{
  "d_model": 64,
  "norm_place": "hybrid",
  "norm_eps": 1e-06,
  "positions": "rope",
  "qk_norm": true,
  "parallel_block": false,
  "extras": ["some layers without attention", "local attention windows", "shifted keys", "normalized values", "capped logits"],
  "init_std_down": 0.0172,
  "optimizer": "muon_variant",
  "lr_head": 0.0174
}
Each number is 128 + 32 x the weight over its row's rms, rounded and kept within 0 to 255. Layers, rows and columns count from 0. The size above them is the row's rms in percent of the matrix's.

# layer 15 MLP down, 64x256, rms 0.041, rows 55-63, columns 0-255
size [ 93  92  94 105 103  94 101  93 108]
[[129 138 152 121 125 111 202 113 154  89 167 156 124 143 120 116  77  51 111 138 107 133 105  95  85 122 142 128 130 143 124 103 136 170 131 104  88 169 126 121 132 109 160 135 208 159 121 141 131 173 109 114 150 131  74 145  87 146 139 126 114 125  58 200  94 108 140  78 113 118 109 132 162  94 173 169  86 164 187  45 142 154 150 183 143 175 160 164 154  81 162 157 116 137 134 132 117 121 106 137 126 159 108  75 112 178 109 148 110  99  91 174 111  88 152 123 113 119 168 120  97  80 131  94 220 152 125 134 136 105 149  88 122 124 118 150 124 127 129 100 121 169 156 138 102 139 112 133 202 143 147  57 201 127 198 192 110 118 174 151  79 116  78 165 178 104 107 137 129 158 121 110 143  90 155 130 128 122 171 156 136 187 101 121 132 106 101  96  84 132 145 117 127  55 134 127 132 150 112 175 168 146 130 136 141  99 137 106 153 135  93 134 106  91  82 138 149  98  84 116 137 120 125 193  98 189  98 119 105 111 120 179 120 117 170 147 153  73 144 209 164 158  55 110 145 142  96  50 155 110  82  82 160 160 153 155]
 [179  99 118 130 149 158 131 131 125  73 132 146 144  66 146 133 123 109 135 110 125 125 195 139 132 123 124 114 128 121 126 148 130 133 182 140 108 171  43 183 148 140 112 154 207 116 119 117 163 161 144 144  93 130  67 142 167 148 126 155 203 200 166 119 116 113  94 167 101 131 160 186 123 151  72 114 179  95 107 132 164 146  75 133  91 161 127 152 185 155 120 138 137 128 112 136 110 136  94 163  70 113 167 101 117 134 154 140 157 118 152  92 145  50  69 155 184 118 124 130 103 123 120 129 130 114 132 134 113 140 107 142 177 172 106 119 116 164  63 180 139 123 156  94 126 108 138 146 142 120  67 150 163 135 137 166 156 163 141 149  62 153 147 135 140 115 165 134  52 166 162 164 144 144  56 184  95 107  91 103  80 118 154  77  74 113 138 136 210 161 127  55 101 166 174 128 124 167 140  86 114 141 161 136  60 114 162 181 151 130 141 133 123  61 201 129 133  73 131 146  94 148 100  48 101 121 148 128 130 115 160 130 153 107 151 157 116 118 122 131 126 182  83 151  99 169 162 136 155 164 166 114 157 131 184 133]
 [115 158 110 136 141 157 181 141 155 151 126 178 196 172 101 147 145 133 119 129  78  27 111 111 115 149  98 150 112 175 127 133 139  87  98 118  74  61 129 147 153 125 103 117  58  99 112 121 185 151 174 125 122  80 146 119 128  86 103 140 116 107 119 157 165 100 146 124 104  81 137 101 100 119 104 133 122 156 140 109 145 133 110 123  97 163  93 146  96  91 111 121 175 115  83 125 167 139 155 149 139 130 177 140 162 105 119 147  66 156 136  93 134 130 185 137  96  92 124 105  98  96 111 155 148 137 113 117 130  96 125 167  82 135 113  84  72 118 121 142 120 103  66 108 120 157 132 133  80 122 147 164 220 150 154 114 215 104 104  78  78  73 125 112 112 128 165  87 145 108 113 121 108 130 163 164 106 161 133 160 136 148 165  81  87 106 143 155 117 160 160  38  81 108 113 121 185 122 144 109 162 147 129 106 150  94 156  49 162 141 178 188 172 110  75 115  64  59 148  93 116 119 102 169  79 134  89 135 193 155 124 126 201  71 137 142 192 125 134 113 141 153  68 114 137 153 115 158 136 139 134 121 114 130 129  51]
 [138 147 122  86 135 150 130 125 206 157 168 146 156  90 127 134  68 135  89 102 106 119 125 185 132 153  76 119 137 149 127 127 135 116 101  98  50 147  87 125 130 185 141 148 100 127 139 115 174 151 126 134 155 160 107 105 159 140 186  90 152  99  57 105 125  87 125 147  89 153 121 126 158  79  84 119 135 103 152  88  97  98 105  94 162 141  24 112 163 151 169 105 138  95  68 145 165 138 166 191  99 121 133 116 125 147 195 136 121 113 137  99 172  82 143 108 102 115 111  99 112 106  97 113  75 104 130  89 124  93  62 218 142 102 149 164 125 133 141 154 153  95  89 122 100 122 150 118 142 126 124 178 175  88 125  97 141 111 133  95 157 147 138 181  72 108 182   7 144  93  51 128 141 120 149 140 182 117 117  99 143 109 156 190 110 120 171 117 127 186 118 101 101 146 121 160 136 145 104  75 102 130  96 143  93 144 125 164 108 111  99 137 161 127  99 160  85 182 149 145 120 148 180 215 143  92 149 114 134 135 117 129 139  57 161 104 112 115 125 111 101  64 143 130 172 132 156 130 113 109 158 110 159 103 170 175]
 [163 138 137 151 191 114 124 144 140 109 146 134  62 139 128 137  99 174 115  48 127  97 111 149 181 109 156 136 152 122 125  81 109 123 179 191 133 206 169 148 131 172  89 144 162 180 107 182 169  98 137 193  81 150  93 160  99 130 167 141 104 148 190  83 226 156 160  83 126 137 151 126 139 134 120 153 136 176 109 123 120 159 184 140 120 113 167 155 117 118 141 121  85 125 167 150 136 159 152 154 176 171  73 114 121  97 117 133 118 157 154  65 145 121 144 139 157 116 128 126 136 107 171 159 138 162  97 138 114 142 125  94  93  71 151 141 177 133 140 129 137 156 117 134  93 166 104 156 149 168  97 119 151 178 122 120 159 140 128 188 152 165 174 137 138 120 114 134 125 134 135 110 112 114 162 159 166 163  81 104 135 109 184  79 111 149 175 163 138  91 106 106 157 124 122 154 102 110 120 117 173 170 184 112  77 122 100 112 163 132 149  92 114 134 170 141 136 113  81 145 157 116 100 120 179  73 177 177 138 171  28 133 142 217 126 128 139 142 127  97 154 127 179 149 101 115 157 230  89  85 198 148 142  99 140 159]
 [156  98 160 131 106 101 125 123 110 134  87 119 171 109 170  88 146 145 163 185  79 122  78 187 121 144 117 150  93 112 147 116 165 151 130 103 112 165 147 145 119 106 142 109  84 103 115 124 137 121 174 103 142  77 175 178  70 149 102 112  77 103 128  92 141  88 105 149  82  93 156 102 126 162  79  80 121  80 120  81  78 139 108  71 117  98 160 141  85 129 136 114 134 131 121 107 101 140  76 118 152 177  92 204 179 112  59 103 117 131 169  73 181  81 108 152 178 108  96 129 152 138 129 150 143  79 173 144 102 140 174 116 158  88 157 141 125 116  99 128 113 111 110 135 158  68 130 122 111 142 121 187  79 161 151 120 184 138 165 153 109 135 172 134 109 121 166 161 112 149 159 156  96 139 153 111 131 219 102 190 120 192  85 105 175  93 108 149 136  93 114 112 185 113 175 118 112 127 100  73 130 129 163 126  55 159 149 106 128 147 187 110 109 142 113 119 115 121 123 187 143  90  86 169 149 149 143 126 139  59  96 141 105 118 166  79  79 115 144 179 135 103 116 103 125 126  59 159 130 105  48 137 166  96  62 171]
 [157 129 169 114 114  96 137  88 152 147 119 161 148 130 121 173 147 127 116 178  99 169 183 104 113 129 145 118 124 144  87 117 162  83 113 172 176 133 136 117  97 110  84 141 205 146 123 129 115 129 123 113 142 117 128 125 155 124 168  62 167  98  87 103 102  95 141 105  37 100  49 166 107 127 100 136 134 123 137  92 143 142 104 155 123 139 132 179 118  99 155 143 124 129  76 135  97  98 136 123  99 164  92 108 103  46 157 154 162 108  62 108 145 102 144 136  77 112 117 143  56 122  83 135  98  99 163 169 134 115 100 148  85 172  81 118 109  63 118  99  68 133 140 156  74 146 147 172  68  54 128 122 107 171 178 117 146 101 158 120 133 169  75  56 113  84 140  67 128 104 169 151 109  62 104  62 182 169 119 151 153 119 122 138 110 112 132 176 171 120 137 161 100 105  45 108 120 150 104 139  96 124 121 130 136 127 112 176  86 106 133 117 123  55  85 141 132 156  91 114 124  85 109 162 185 152 176 113  73  50 146 114 134  98 104 125 101 109  67 123 133  62 121 138  91 127 149 130 162  98 140  91 120 100 134 108]
 [165 142 158 111 142 154 135 131  89 192 175 163 192 179 125 142 108 138 110 131 151 164 114 189 153 123 101 121 101 112 143  93 113  90 140 163 157 139  74 116 132 111 115 112  84  91  90 167 188 138 131 204 187  81 126 110 139 106 128 143 160 165 116 102 152  71 160 124  95 154 158 137 124 117 150 119 103 142  85 167 157 121 128 128 130 165 129  36  92 153 133  94 177 128 145 171 152 143 161 138 164 165 192 157 126 118 179 187 138 119 173 145 163  93 114 154 139 135 111 135 172 137 131  83 126 109  78 101 144 125 138 174 168 101 107 114  74 119 118  88 112 154 139 173 177  37 132 130 189 128 112 134 116 131 137 153 151 132 131 110 111 121 143 128 138 184 147 159 188  94 142 106 119 147 122 215 130 146 147 133  79 126 134  89  49  82 120 148 224 187 165 170 129 147 153 159 176 176 197 118 109 114 150 139 120 177 125 167 184 125  72 115 119 120 121 173 132 134 124 141 116 114 183 115 136 114 119 100 133 156 129 170 137 153 123 168  72 108 134  26 166 131 129 105 119 150 173 143 129 143 142  95 138  81 174 146]
 [165 145 119 156 128 125 103  87 179 151 103 115 114 107 140  67 108 136  83  65  72 105  37 164 118 193 122 136 146 157  96 107 175 128 127 169 100 102 164  54  99 113 152  99  79  97 190 145 102 122  83 130 125 117 142 145 107 147 137 111 171  36 103  92 113 140 112 113  89 127 159 127 131 122 157 154 148 121 228  93 128 161 146 115  83 183 130 189 193 101 125  86 138 168 154 140 144 139 151 179 116 111 100  55  97  93 133 141 151  88 133 129 163 164 110 131 129 115 103 133 125 140 122 186  42 120 128  97 129  88  84 140 138 102 182 194  88  93 149 112 142  96 148 162 178 147 156 166 143 103 130 125 169  74  68 166 127  95 102 139 128 115 144  77 186 124 159  79 163 163 156 143 135 133  95 143 133 122 106 142 105  83 129 147 106 119  83  91 100 158 140 160 110 144 106 127 153 106  99 118 131 157 151 108 137 136  45 129 101 147 132  75  86 115 101 123 177  68 152  91 116 174 133 163 176 143 162 185 106 150 121 111 148 103 140  89 148 133 103 162  95 110 123 117 158 142 122 100  72 113 140  63 166 128 133 103]]